{"n_layer": 18, "d_model": 256, "activation": "bilinear", "norm_eps": 1e-06, "positions": "rope", "bias": "none", "parallel_block": false, "extras": ["local attention windows", "attention sinks", "capped logits"], "init_std_o": 0.0, "init_std_up": 0.0334, "init_std_down": 0.0, "optimizer": "muon_variant", "lr_head": 0.00634, "doc_mask": true, "train_tokens": 572800000}
Each number is 500 + 50 x the weight over its row's rms, rounded and kept within 0 to 999. Layers, rows and columns count from 0. Numbers have three digits each. The size before them is the row's rms in percent of the matrix's.

# down: layer 15 MLP down (transposed), 704x256, rms 0.367, rows 503-569, columns 128-191
# gate: layer 15 MLP gate, 704x256, rms 0.314, rows 504-570, columns 128-191
# up: layer 15 MLP up, 704x256, rms 0.314, rows 504-569, columns 128-191
down503 100:526395554615494468475533492539520584537534568453535532438509507471441461452455454532473430549458530408515382431496571432585540468481463466490438444421530456570511516502483467498568567417445507
gate504 100:492625447503503494526488449573434417561541451521557514579504557551438524544496502516537455534526453492441432494552462483446505562528544428514429559459433570463542542551378574525466536498418448
up504 103:523497520509481545520470548461420461440461460494470488462433519504496500546512468465473557641622500529536467497529561418483558558552434602532446512666543494510420499514465514597543595440463455
down504 100:472520610525365546542535501505437570464485540464490548511467474360437522520413397557482466515519506470486525436444509438475557455488472557491514563574393474513463419539484519586510548461519477
gate505 100:506441494521518552596513382444510580524595520475594528404467553503516536565580502568467512527501485500561541555441519447467517472501450497606494417532526537488429580498456489510485489510460410
up505 102:531577542509410474373548480386498580465515492535467497564488480444600536461531472480468537475535481533408375485529534441459487431489484558478509509514513586469567473494496558497456439398487444
down505 099:484595465481566526464580523598545390548429582455376502446625527544449495534522538443524509416495564511468472411530511498568534533538521525536526483481454615552575465448563434488480591559432563
gate506 099:464499510591466413503566438602520438597562446376460456559443497515485517526454481518574563474544531476482540453450596534515526531460481504473513412526509482390588489527500438409514587515484492
up506 099:537497563492440455479469513494485508443550527512431425411452482516392482511435492516471540553471474561555464492522545548502566456445477505553572541434510599470459531460429492456549497555561498
down506 099:504482523528494565544540554561520507489519361479411548576495498433539448459512490499449536554393456438555483487557542527471516470519464384543434497486575538466420516577564548486505472454504502
gate507 097:536453484534484456528501432494559528462468555586498556422448575500515481513396467465563417541403506474496424529502494416504458469398477576497532467480504497485486472418442553478457453535483633
up507 098:423577583447475506566521524420488462438437534427512484528457587503537504417450541448519520539560431427503561435392455488547505441515515499406505553487548557475519486419576531540519468393466570
down507 098:477543519549456469504543552501496490407578477463412462501498580511529499518524549381428477482457465501539468485540519571517428477487439517462480482430442520626543538525559470492582548542434392
gate508 100:548469551509546504486449471469514546507504505588470501575475471451446516498532519449452448537488475543542422416580501492509468569607392557490485485567508479564482531423405489515561439479457492
up508 102:508538469569546494498455458534589448572391496525539395408539519556493528459504433520510624542489560618538509554369502403482520483520436447471474470521527461436566518534527478501548505514527492
down508 099:551544553450443436498515478442519580404498524496408458598537411458473427440369556498495483493600487428605542496550593519490495455476512508627490571498387497462473513494501497558516573542489479
gate509 097:537469488555462468519555423526468479412497556507488566514391515430493518474489541523501381497562581434526469470427462520432563511478603402436522506418503415461473509503479537533450541488465524
up509 096:473555521528467531499470461448498455582531486559510535667535554574415521445393503487519533550451459482541549637517551536486452485440404413565540377467476567571468510521448550442489500560519429
down509 097:508512543402494468494549483566449529510345540549452550467491460492514536437501421418587510529473552514541517502521499538531577520477593448503571586544467423546422423467403523494398516466538490
gate510 102:460497455477370468419407555465512496566564402553511558489450554393464485476495440604453489442594460528487508612558513464489522552516457520460479513499533562518507429493505577576517514432502511
up510 099:542544512519521497515585512465514493455551539550608411575397433524406516495494478430603453510460509443534558510508513460441526502360432470485518643472602520462522490474554484492539517491437525
down510 098:500499454513496524509511581564445469472466536510614439520493523548504485484579412434480523526475494490390546497509531533495448483551422472558511491562525406457465560500549485460492565487491440
gate511 099:531491529488490529497480459510609435497482556447535508469448466488483477510478461540531489482481472530411522495526525494530540393500386543542476578591417533429506458487568508493572542494492428
up511 097:471486498426509453501432435521450486583454526440402466651547478430511525501591404466612486394583559544506605544526517603529502486487478525493514551475440450529540534453533465504565428484520522
down511 102:539477584554575479541474473525526520474395488497453513438431440491523513540393560549471493490493496480506588496453463500505471472492447522581414451490488540482585461524528563592502428529515504
gate512 101:482532536549498538436502436412387465527518492547571516519492468572496449419422583562564577470408437500455559492531466479433509593551557510457505490442545530465506440508529529485475477489479604
up512 100:520506472480493524528514427454504466493539526595544492551468442493479486486482566490549546536483591542511485497498438498341383438556498539489508524575431512522481541551509485577610552576434470
down512 100:522519446488513524483484478498565563475531465448401589534517462550537511532394554425538519481547468458488502602476450425452441532468541466544538403507533469570584482487476474602439423446550536
gate513 105:510550453554470440481495476409410532527570457445480474517582419510510429508501594520569439557509442488539434485529546518485415485490536543520382589575494518424564485366560467472472476476501421
up513 104:529429478516567427535539514505504551483464441605516505492481396478532469502509488516517436537482549512515440486523569545553374492530526460531501491568577475508539507514559408402410463529428485
down513 103:520509532550510422502487469540559541514489474561505549543415481449508436426524473598438557503467436500602617506467488462529552496575515592417467472449588447549534510513492505425477469448492428
gate514 098:504488515475525423446497529498509549626482481512479492497515445605531507525563494385486499504538561528583440576505532560426527431523513457483543362491531518540521520442541471424559428517536502
up514 097:459537437528515490377455533543424470473515485542428530423493609497669511492577474506426448495460572486543415415554449549411491536466524466479523495495481518572451551493414539498478480474511542
down514 098:503464508491469544486473464468524509497517496619494457518433566456513522573519589518546557554490544466518469555515452428416523402456518400554597511534380504529553512548430510456559470474486584
gate515 102:498511475527473470556453477575528518498556401509494547537483606505476538404555520502489422492489538543551415587535502573477519492449514406505460581480540504501436476484454541660459412488361573
up515 097:548540463445517542542547516474521596474595594515567543521517474565419553549444381463483499506455595453458512556525536562557510459521440463564480564514481460484511447505478552461496490534597556
down515 100:504449646451477541434514487508494545576520513564499424538492544535468442558468507476421569539438480542466498430433542494435442549540491558435513466523484456467571520453541387519442543480465523
gate516 097:597419413566469406471495478509575421557534476514441594501484519414400528438478590419426461454534452501494522541455461444529484503476554446508525448525537572511492514478501548587558498510576484
up516 100:528589494538567541517451489483464418433516545506493426575427538409536474491485504478509463485459622519595469482471513538489469559517507480486643603528550474505536419472504446517462464584542561
down516 096:481583551578586527566510474537461559550535505453607535497380510615575478502494424543474479470457458571460436497446470546434401425608545593417552485499455494590460499514493434557430528539488504
gate517 104:569509576541462531469446425497493433476539536498515502434571562526502526540467517458391510480499454556417517518478491434457526556526515588458431455488463553480537465502458437432514603598508534
up517 099:422436517515471392474553602492453460523494514517497453366519480523454525458436499519464615487477459537471509482492493516451484449418487525427448547428541566462475530443436524531479415531645518
down517 101:560505584569539597518490390458555535451635553514519464491488519556472504485475494461508415509486485530516550617458390446503521538450495538499504475534453491525531506557488474446532470542474474
gate518 098:481465462477488486617504488541488527421545536527450501509501416408524492499510494468500575473523545420536386509483454520544513369436462556525495449398446532433524490577549532522479438417481434
up518 099:441463507549528544602527464591493466419585484472480486388551515584418564418496492550549408492572495528482530427590569486480414395439552506547465539463474450443517530483497547479540650465438609
down518 100:486483535533465472431455465459521529452459485526490551518391497490499410500561457496490485538487533541462476510495425448489475518567481549548509457507521533508568422467440444504448561562490490
gate519 095:427450436508566480479563559547468465507513501515527531487557427496511525564450447564480502463420551529569571563572433453522572491476538539563529544501454396524514562540524469558498521424501475
up519 095:480395469539509468515455546396518452513484543389520467547472551469547530561481509600485571476519563537563460556568407500450479511477498509532507517451554508483543531612460474501473511514414421
down519 095:550563466542507450531479494396483548377505541448526510466372469567491465546572477536465467491518543527463480489405511474500466548426516467414490507421541512474459546538439480539505496557518532
gate520 101:415518531558509545476462532456444446546519440420475501475440548494458470429479417538491640519547484517515547518477393517551594489522486478475580462520444480566380515405602565425536556571525411
up520 097:506586533450441542477393560489479442515539595363447491563436569539602391535487467545474461497487468528549480488437439470486513505507489564523599490509499486455551461602506548499540525505421447
down520 101:446446514560554469537582459606504483477502490441460463470497505471541425505538396386436506503532511589549483563515498493524471492418447497540498538517513444487475516470475463482391509410440582
gate521 103:506503500556492561478536522407522462484481502524535534554505521467495444586556477567550494466497501519451515459508590408472467520533473462522582497456500582469476482559510562491582534486488528
up521 104:525540505561512580569493524386429469457451531562486508515464538443472447616552440551479463413485559568558422566553509438453404422486490608505590433484512420540531499509473578477463436531509585
down521 104:471467422553545472432468551538529547493488465538483492553460552533465535429410586469510563398534482430627431552414569535465545567412543618541431533503532491499469513482460474436502474586496436
gate522 100:454528518520463447465539471449519449525503598490377485498476426483470468536556608497586499529565446497502464590489561432609484543545557438554458415410465504563539431460485480499489551505495484
up522 100:539478465492355515508512539594503509507579555528555556492459410513523467443500571447457470557473506456553534436456495510453468464609484474516537419463475527454591539490491528383472507529554535
down522 099:566574444501556551445539520464497368546523459480491596453568500509516513562562439552600450462554496457435555533529529587466527510466504533575448501530419458515511507438524524512501494487487586
gate523 098:467482530562535544370536534496488530461513531407490430512490545528496445470506505441528517503506464491463563542513459556467422487448514509439512555438488488484520467484519421545658489485558536
up523 099:477559626543522566486451428508587477416453478426542483543535561443504498535593533459478488565575511418515525542481552543483536531470511565509543555477446456454446461540585452485487519569561540
down523 096:475541405493603523402476478463559536476566518521443474473453442475516512436445454528448311541523563489484514568469514464504498453504519501454443570457520482505552431530434450472520556454555460
gate524 098:540439540470551533538575523514469499544557400574593551515547572452583524607461547519472486515457544547520485413483614397501463563598487542468490572430495465511493492426569526528480483504454410
up524 099:565505410535465510486502471516471551534476495497383470472473470539449515462566513436462535447467492555536550478522522467539438461443549529463499499574474497500511507510527489563514536496523484
down524 098:424520417445501467383530453392602498538450534494420537535606593491548445501542528513462457423524450604450516438490508492465497521485420473455548515503535549461473449622569548550545538474573579
gate525 103:544421577445425482583428518466508527541468489441530549554529371568405507489500456476575363403447624555469521409464534537521421495544525554536546523565485560429494516424462510516587486451569491
up525 105:504490545470490501478568542510438540531428559468563419570461456451594506503542471443583498429405495565462455596620485410448425529422484399479389483557535479464517477489448528549559414479404468
down525 102:531499560531544506498570573495411529534528586407529435485352449662506482403583428480490535519470466612565573480521554552512464435535507536515487553521529561482540445551531576488535486373499503
gate526 096:515501534433373414534464533514567557573526505496506405599503480543556425557544460555495541540474499584506494496502575522496564521552496488455441488552573427444628512528447486527463571560526548
up526 097:564532494508398489534489514472520450479481561527474508502569561479479452508531530479424413549558506432516488436497555475530476433504477503484455490479519492330468491543460445557557501520481476
down526 095:591560389572485425445583409519493524496534491531456569491479599524526517487548453545416516430479538444521529442434508526577502475517578485456392445462424571376568512399435518475506497386507495
gate527 099:547545547499575547435431610508547587452443588546496511454587469490493420405449526393450559481567529493509543533519526533417472427471451479582495465497513615472496498533519557556471536509496504
up527 097:458509519435502479452514407514398421523437573516485536394525480485447522528490523493630531535454456538365516553557415520454483520537490561361479513485458474495558507467511497417509558553453549
down527 096:475474552545493434530569435432548532670378546541516446541541598480468500399405613417431519519446482568535492497516554505385459478525512533551445503530497447499482496534490417523544465526453467
gate528 099:525429513493450425413432461553404555500463566506517418417565580592573468491475509528585426569529536540509490566522367453505548511478503468567572454462550485516483391479512581504554529545409403
up528 096:450432527509607487518455464514567461539471520435552514525409569434430500392494537520410535651465507448524533496460547513539411485390495486422456564442467406513564492527516531447447451514480464
down528 096:524481589561594508333527547554561520511479473523507528475450463535606423512550515547471538416501482502479532534493458486523480485593443563458509494425478484482489511494514458464575494568455479
gate529 102:477520557485424455499471534476446468453509528490495556393528469465572527382517481482543514534441485523458445471533461567541592498479464428579480605417500560444493426545531473488521492487575399
up529 097:461524487585442432554461516444501467524494436439449528400438483542496493487528453561474503482495559570439508437517567448462526536465454587489543420486462516524541506536415438613460500418549600
down529 098:528407502524508478507484517495558534423533580563415466582548531440470451549504425590635457565499467439504568525538496586442377495439462637484544590439594510441464543519558482506464573496547460
gate530 102:515512575507528502551445404472447509558569511518509505535485477511543430436469458458573444492417495571455478576549541583505452532572487501557555535461487562499468497546528493419479619518517552
up530 102:467450522491429561521510512447556510563524513530530518461563445616554507636547482516528484413496515493504518533550432467488491555523563485480507476483513506521454509521485509542449584406593558
down530 104:498561514402459561465527537568524556528468494455560595515429511497452552601521417552504520435511481502560468483451481452506464454501478516450552517471539560509563512449516524590455420530497515
gate531 101:537605415505345460487602462570490497522501472474541471484464442491438524464558502474422489525471507542452468514519482444427516464479487512555474461582470520518468557464424481587502504540521556
up531 100:494501546495518488373470476590490501510488540549430474502556513409551523479559495515495533556374485452535473505487423435631598552512453463546532437507430483421509467520476516394502459521424492
down531 097:464560545514452585506471482514515511519372574490527456429477468312404572536450546461443470503586515414527509534466535442498522587465502476500551449534595508488413505546509533500529568551352468
gate532 103:473538566479484557393491532549470531390500504543553574563457433424565607562519517490430491505632510417463515526558449450472505557546560421473447549465495532554448400507534467518523586579491554
up532 101:482537566435533508511606592387481541500444501510511612623553455530464498541563461482563522536539562602491541550560499493479521574528485567450461442564502500494488539529508493605559550518447451
down532 100:564521450487480488464535574512465537567412460554511429505488483565551399511404538419497541506475480479538457594502504477535491527506567466561394582441506542580488534437487447499513557511455549
gate533 104:501504416414431582508461456538551504491467436500569457580528483552469562451485552513530479480481497472567482495505524495550499442499475485600543529462435502561421527498556503501517565447479634
up533 102:463546513499507569544555606561555543443541534441443555463543459587445502512505545556498532429552497469528504500528495473418460464498481483457492537531506545554520529504569491579450449462502470
down533 098:494474371437453509488485420541517408560453537540593479480495498437469512467580544550554470526449436534532540489500573507562574493503519591482580562402521409492470522517521464602528536486511515
gate534 099:509513501517490507443470586507596504531452473593478526476493575443504500482533485456463462528573513544569455477435421543526511502487490544494500471478523530482540531530530513580507453420424488
up534 099:516638475534528487624439451573413472461496494520447467542542497490496483523541583554544530518442559478525571501540500397487523435485598478555464527515526448453482484488511513508420581427555467
down534 097:522530577497470499475481509528524498468518540507511460502355476511468535575470580596539492397499536512575522497428508473560556486483502560448529529480499452460552520416483453564514511499515505
gate535 101:491506441433441468495451512488538441538596568533478538526505500478497572432361523536488477578457525506345471490521532509455567512564557502432445559538541483448412513467445520517482541392441527
up535 100:462520584565480531571491513490505500590596422418468464472505472447507450579474471555551468553516509442571532545472511521428542506627533528576518540475541531499532534516510490447398548523488462
down535 102:523569499440488574489581539420486500466601467509476424387476484561388506483478503456443447532524486463572424454537486470418523470478477452503527489435463526499462455459491548443541512450436528
gate536 101:549589506420488512555531588500493516457468571454584504469510558498473403443460474602527488485472473430364434602446494432427505604459545524504473455596485522523493539577538527554461497488428427
up536 102:442533459508419397508473458554536538455525522500507472504438520557462469404534522446387531553566480445555514480456506506595413557535568471529525566521482536569481449549457471426595449540426484
down536 096:501553505563450611531487437520479570512546537521506518509563502524543461511521409565469402564544540443539500538496522519460441491470500401442565507497463533539536388519413469528481533527476489
gate537 096:539569587472440441579462486476513490453430470525568538519483408514568512508429456455469554524600484473498451457531521579509459514530434438479489547468489550442460453504529528563477481529574497
up537 099:519433511432428524493551506457503590448513525482475494537516597461461494426585514498424503474437463473497527523612518435439482445494520553465439444508493508503552440395559503508444566449440497
down537 098:513512525565479424589475577569469511508519484500515621441514422608488519540419446481468485559481520530477508407495491478532427441504381491439559538535488497502480515496509547408542525495496473
gate538 105:541455494575602503491527494476540527421568492522503503525568491495464438568503472498560462546481516545445556588511470491476574445459504485456435523490416432517463466535539470530449529558509517
up538 104:608510504516511484475519513497541491485398457464529551485527540453536486508397511494510532535423525474567437394501439430537571572410411408482575488495518534515508510573463475434504462459467569
down538 099:451425494466514508486468503529483503461427550525550468549405530556483437493478566507508536493549566520470463427558519460493561520506392511467522496474525571498477455495500438526434515505551453
gate539 106:516529513428572570480513547474423478556504448422513586509539517492517515421529487528610494408459473539455498559459493564503460519461529488431460493555564579355487490527525461511380604491493587
up539 104:450521546530500461509518459536560480488435511482482365555489511454489534634574535507466521471458571425480518471529515442479522456520521503558451510575407508393579405450492514468428579525539463
down539 101:570383486384463485535412492538485596415510529473476462499480558546504510522497574512505475504517574521535493421543527498472613549461578545592534604555470470582561573405503548476565514481500525
gate540 097:498577470558617437437404451536481516450533499472541502556476491444476423440444431511524446456410464464517514489582451537486486529546490450483564457418470432565546475401528468500474400530578536
up540 098:547548573489575587667490488574568523538495546541507579437513468583534514551530481461426556501512632462519423533519439543484528518503538554546423483525425527511432509564460557551457604475506473
down540 098:523468509460628485529531502489476553438454410490504548545336500499547416535431529492513537539373528579555527500438532453405526550493458610402556493483523412511495474395475458485474480427484468
gate541 099:595484535632512606477443438463542339490515519523508460477573535579514453533473524504531484495474514551499448534424486543513544490502472435476531498482456587433460464503357460474461597422468454
up541 099:484579509550438502511431544640537481464526373498538527552489530511601380534508470494455501535464486529561524531592487529497564491480537517564489539416475474489465528493470588446503559479544473
down541 100:470501511493518515468507547524404540521420511423400436664447447555493454489538441457482453627407481531512412429461370511382456480573469552501590583474503486544491458559538508450505426487505453
gate542 099:509364530535509580492589553576437519482495533500546448536496457506486490605478482500546571513451605472518499513501451515501423527508425393501496574461511545480471570495601432482507384458536541
up542 102:442526459435539385424405467531408503556483468580503500494483506525549569426567501519486440385526402573482432465480523550429508606477517491609457502552532495596519482559507495552478487463495488
down542 103:444504420435524575513512425524507490542464459585512484596519471482436575482414510370480522513465454500428507494477495527439527511388493415447554509558544506478519532498529482500480539468507555
gate543 103:581487531456602457522442496492460521571536534485434536467558459598496472556504524419485460492519492451453535485532464499501512547456519515619434485462571523524528490527573512494487618418563509
up543 099:528505515498448410489464399452628468534426432495404520588482535578530411566472462505525582504465467449406497537514505509551483504495440470524566530505421554559535537458508433550569526504535527
down543 104:421473557475556541569563455528455463506482360422495505478458424522524418536353519518500532548516487518495468520501498533427512477494531466460542572514418524480526412586508523514527573472390494
gate544 103:555409462521490564510547528577516426420544462517573449473530529505491512564483464527486548469522573498435525634511424469387430540555496481588459515454615557511483558518568572439457503539562480
up544 099:467554510418333497520580509528537547521496614446516399544519475491423509544461576476501510571382443514495478510515388488532470463505433463559476512443517612623451449446492462498465424512544519
down544 100:533452573439431459562486452549486549480486381540566431528397423551494570510456540531563408569448540529562441450569502526561521546516490520510494532508562500483490557455508447555448457550534500
gate545 099:437484521442449443561495580542441469427474557470523475452540580567487463456522466471507474423390596481471500468448455558505541494522487523533517443498400506496444457606432488501510566464535527
up545 101:523466535515464501403504516641573455408491500497463486406476575548595510513485484507398534503375510444455517546514468592503454500434446528552423519587531518441489481471444517459476532519525580
down545 103:464498433515517477358449496523456525524568546460480498517495416527494429366414477566537486578467477477433483509487490545551514434425595462488417444602543568542495522545521540628501429461603616
gate546 098:550537529534456440514505459563523557613527476472530467567563422505454566493513517464478540536552513496550421592539394484566518546535395528534459478496486458440537532489450505533510486564565537
up546 101:528478499404466507476494511443524516477404460433461592445455514396470526462495541487437543561517482466487518443508433515432457529577527431486507438536451520375526426538487584546450448518529536
down546 105:421398567477530520485520474497484438524544476606439270499553662497429463517517602504469485507559454437512522446395499469490455415445621469555447551460401536522459461554515432520464479535416429
gate547 098:521452405461424528550443519577461487525478485459447504544462453547495509436532511528464535467490450559514479568593574482373414504535584578476479507645537522535502513421463523530530467498596428
up547 097:507436421503520540494517465485575487535476471532553495486429506476543466560469448511619528552525444550527515563508469465468455614491484530442522519544511480443478555475535531660555524499527555
down547 101:575532471457419476547558513678453493599512524479544570479455517458531423406528558517439520433522539581418524415507525594579576508466526547643490498463567606477458501545453496574498499443486489
gate548 099:526490429410533434530394530460406535467444497430513507456498514447493432467559477553495535605443501482513421505434539467433632513380578478483446505574532474546446515417483573545473533499497503
up548 101:450497513527441456439577484491498599575535467487440549416522432523449467529464463526521576547479464459488515504460556461499569396508568521446547485490557437581503486576484435413523493605515551
down548 102:496473452451463477497532500467510447519525463497372414522449417506490401538487461457507499546476564516533497490453479583418517556529458546536456507430509526416489459529413510460536567622574555
gate549 103:527517476551545449498462544470466552535551671522573504480543459449431549470527537534461456475528477491524450479540434526549505501467553399498506566435519502542632585515516506507549551577432439
up549 101:430490544454456541539505523500467453568546528535500556553483474549497455528481533513495452474479464510539411393496486541497493465542537469510536481460445488507459535542463423569431495567494539
down549 099:512523465582434500460572536531567463500496475465575580525492525367523544420509462469479493441595515513522536533603492413357540515540471479465482460501487464472486446547414440528466540470432537
gate550 099:470422476507550479496563543475500499476465402465524511556538530602493493523375437505619501515443401450519502505462550530475480473504484532421485449396593475442529536442555473478481461483500451
up550 099:508556428550545595533514566582447482513433496490423473516518373439506441592492564607498521428517504497439424478529486513478425496516541565480513505530532495447527540470585588479526523578575459
down550 102:600411484518603473485459463521502507553572491537457600467536533573463545475382600473520411573564589486575568588408487505506443506444450453541483498446560533471479425502472512516493510493517468
gate551 101:523534611577530575532559520506463465549522436535486552540458500521499467557479387531473392500471512498476531556493575554424490456597469533538470550542442431516551504490541524439525540622480530
up551 102:481539529498473433485429510512472578491476424584636461488452503527461492485535457523602513565404539450541523495467478595460392502378490544488445483443514485411490552453383503511536545506568437
down551 102:517470605423429491539538488493459486554546558547493520523561544531480563489542504440510537463518524475523597520475552557604429578476492494533503465588498627533515545375447469476499576487472548
gate552 099:506508512522464544486422518546484394470500393471519442509570469488544527482434456489469559623500518471545504562518455471466574481476458507514517477512463571337464450517454483369501449506465432
up552 097:570439548481519548454512545553531412495497489486509524520535566515510490498444555510521500559528481515491385603488597493475501566642418424570557438505578568468452479526537508436477457474405535
down552 103:471553402592501610491494430503658510428546493445439529438527570454442491531476499572446407469500542430513555472586415511541528501516485516514527552503494438386450562528537468562560453511465397
gate553 097:533508524485436395517522539484416551498425445486558578509559448504505581515567473527471427501530505503459475521524464578450573540468404441488488528530503541538577454409492458486454556498510437
up553 098:410460440453530454452502483497491485580549515443531485527485574457502505472478443463473401504434481519584483413494502459576456509532456483593534483493515496540618520490536473498421551527484484
down553 100:413500512521464470487457449508536522538500545454481538468405522555552501553527433508508486468553540531538385417527371505474556455532410485461447540536524581518529523402485459399503568513384499
gate554 098:572413509440560457479556466478422537522601465473535514424468434447624501544550492440435543547419513523461510481555595364510544515428519490436452460509504459467535591466430493472477630520517509
up554 100:423468512433450506513432469460459575499503584491467402421591476516512461591503524504550553546577461467551484527579535448435592480446507515554490570488446498483434542536456436553485486550509566
down554 095:461602525534548488508538520481526452433510453498510528496471523532526452437527353483503610543418480457579534441438406526505484562483503481576591514480509610491534430495514440532538528474561453
gate555 099:500494557457577473510474505428487430556426468463465384461525562578555487502553442499477466487492474503483609412434501519512518480477557519474540446475472496483554527587494457434471475445518497
up555 102:538473587574530498560527505432569537434585523493442466487453549439519488513421506559501390492520473477512507567547460443503504506471548575477382523545495443527517395557480491499552562496550481
down555 103:531553528523568441514468489478484489491446502485468453518648532436591570421506517483427504390535439510441508521449496467577543475500517485454586505391425543593512488516525508358426523497511525
gate556 096:502496543574578529557533531458547481427533485439510545483448497505478389568596454530582476520474552472460469524525593410490638541486561447592412512535539545511522431596540530474549478561492451
up556 097:494460551595633556461446466480517491460581470406448383450604512527568412537687438508516472442575563495464519429507575423517519543527588450486555491527466441438509430522483560480501534435477470
down556 096:502561444499547558423554422538482482461487527401480488485531484511530484602597540502436545555608418539412534509516491452506531466571505473506443488445478488451635444466560464608487520499516576
gate557 099:442503511518534533558458550521444532549421521501543443474440440405391491383590448559533517517493431508496477378449561505620547525551508493515523440462480538523503435529565475514434456449430515
up557 098:546458486461480505475506437523531491464429520622545439459438521499520528427449463469472499539512476586352577477544545544515544507571521541492522378546556520503475563574524450462511628476476434
down557 098:534530528497425452483502508512458486569552506433532505562461497559545556515499528459511492552477609513558551513591498524550483467517553558474487432627537459513512515504461437493411460524540452
gate558 098:529498516467470472449511490505545539508583437486466573482437472550508382468532448479510577536524557474436497494585458486502477475516462402460508516532443446522572457496542490566450615500508546
up558 096:519471480559464543383525483507477467474477616512548523477497401460475583635487386493542469544513504474447522439483558433573447496572527560531528545458431497549478553516533520546528488447462402
down558 100:482569471515568555568599562452515524410539490440579421503473513466513448455498432511465525474506499507528510519599522408392465559479561499525499454434553549486495466463466364431477500475553483
gate559 095:502436513538560513496497578573536589531518408513522489461523400486539431449524438512460498526439444467506490453512385528487498401504539462448536438510504498403564546527476390508459412458459474
up559 102:484479488558552516363558476512517452520501561505564517475482442476513669495571543576420540492581519430467515450536442521523480468523559445502440452588598529432502566468439521501529498513466478
down559 099:555556582496495530530473414495600524515502606475486438565465482455473428500454426400544420492421458519476505533485546449459467466574550520448457586443449411539518556431553531501506396562484478
gate560 097:535515481562505450485610594567461512500501450437429430491427572465580475429544506536537507418474443507451517422469440614542465481574478513555450502446459542512433535507553478455533525425533656
up560 100:569514446547588485477489534503521495561495531517524604387508421555557558415472479489523518542459500417618542468481496511502450564421487441487488506585467523414571555550530598483551495556427490
down560 101:527466391556462388492541545494528441365401467496471534511477516491552505496540372548482536466601556490515490460482603550511550436477513476401535613422534460516489637478592521485375450493504510
gate561 100:476552489468470417552433467455497425403416476548578472548476449480459486509409464586518425420484532475469441534519474562529463478482488509447595514483465440630495514530619548561510487441499412
up561 099:548471501608575518503499443538441435585443430443438505475500460504477507486485487470471443535561492493497575561460474510512446505535497624511524525438534393572501587563476407446490591516419580
down561 100:540563566472493508525482473607517469492478483541535572464505455485474482467518503506549446451562452505526510605494543478494494578633421569445565492478492519581417531452472471368468596547510498
gate562 102:502497531464495480520451541475504544521469545592520504507469483519581457642501432453499514490437559474538493533511516368539497479525489531497519391446492420473489468539477594571544514472481562
up562 105:449559467524549508429502558476446400500432543472535372455512618503472550622467486599429522539526513482498528475463544492482451511463470440411510517474450522546467425530416519599507530524457559
down562 098:538570532528538521434481409445499503540562485455543519521562453529520513549558536520477440512575443460489530444460514445533491468520554505474471460504429536502448545387462533468524527497517529
gate563 101:488472457489585518498418486383498538416437478553439545612387448419442563497490574523470478469521554524479531510453560524466507503593504514486421465516464537554544497416516442466529597540424478
up563 100:573446523470561534454536491537495468537534470492521532485459401495465440562497469525511493483450513493531494542500413494618531546540472487453463275483570392584518448543479471504398524471475562
down563 099:509501492444391515528507479535496422550447500513518569431575601519462538478622522484476506469434516503503578564441456583541417452490509503431345494429426486564505516488429486476459426492521499
gate564 100:482439433402438491546479450516510567466439527476480469455486500509439532579493539497591442542552465410504534603439420539520520551522453465454425451487582441484550529410570508405529522497460527
up564 100:472500479520494563498508466552482485600537555424505565488505555407479509460597452511485515442478498576475516529481536523572451440488556361520518531497364475527576596499392459485541430516508455
down564 104:391507522490479595495620509442413520538563547505522532483381565570507455481528516478532474537515452477514578527540362445475528556518534445541606552469551515471535441461488514541531564414476489
gate565 100:525573555491521573518442607537467456503428557517541433523479462461520461607541520511499515521587540452475464547552492419478510390499450497570538556555484497375535467481493481522517501511537464
up565 100:521598459460472577530472456472460488551441459559499460578506565522488543492414482536553579508546489444376462416490531476585504511564489543506442511454486508495567510470503512494407533441506503
down565 102:536436497562547515496546501479490477472417449517507404453577480420591549532524534525474564578527401530561388515474496405537464466538577508534417445510567457500517590420477544455515460451532492
gate566 105:505483467641621507396486534559514489509435509391496510465477503444435601548523534422529389402567596501457513556517490452489482548567463409508479528497482509430504533510448537562485434490486485
up566 106:479517589463540445495478565476502428586549604506515485506493558547536463435489521524588519442533383473541426500548464520456522435533414513490440531520518456515551494434453506502546447585505463
down566 105:510558597375610477413531468485499551553632532526514401490514488578528507469472413537564520472585456495546576480549499545500563487603523539525548606469502424497481513557491537456427534514531447
gate567 104:557499525483506487558385476541547514475475441525395497605555427472523494514525615514540515493419544478463524460479511513513468440450412486485525491522564446417475495542502485525449500565470487
up567 101:491531477558505471466401450422534509487467517487472579603569487524524473433443557520521414390558419470525506435433443446451474503551437445523540517510378468555500522590439391446544543386479598
down567 101:475568513523390529439481510560569517442515572516501493401460501501522469436543414500422486465498582510464541585474496375456485512528418448462504472476446573524470461619457401500482593494442538
gate568 103:503420442503477537530517562495450519514428434455576505444532518512514535426570590565537487557442436517464507510468486453474453462548455532533489477507494465510528431437462429499467428468478441
up568 101:570558492469547510444469546517439539569533571462456477528415500408556395529468488551465532428503534654433443498579505501403529503483494624450501492464547529437484470495470553548524525562476446
down568 100:504543412588472559510481521460517479473402491496558507479517529456474500584545607520501542527497487519501600468455510425550472627502429533493526497475497472383480425477415510544513494471454502
gate569 100:433361536478486639476474506629474460539577481495457499579503487474555490493427429507468458471559457463545586440479479537513549406506541469495544533565572433538534420627488420450618397560515505
up569 099:440513595496461517555518532509465592449550500477536402442518511527484486597465459537452489459560475513533524479614569463484479547483516542487467524584527513524483467449550554513493561496504519
down569 102:525577536465540456439551459419512519560441518510593517461609488489550543483545467589526631534544392502527523458477524476575557493511427482520462548440559527460495556510494416440510467531486497
gate570 101:478561504476553476443420475503417499534525513588565416489507590540546487465515533444620479499571463494570459533431520494498463479583430470458491510455538471401470501585477516495474568505555440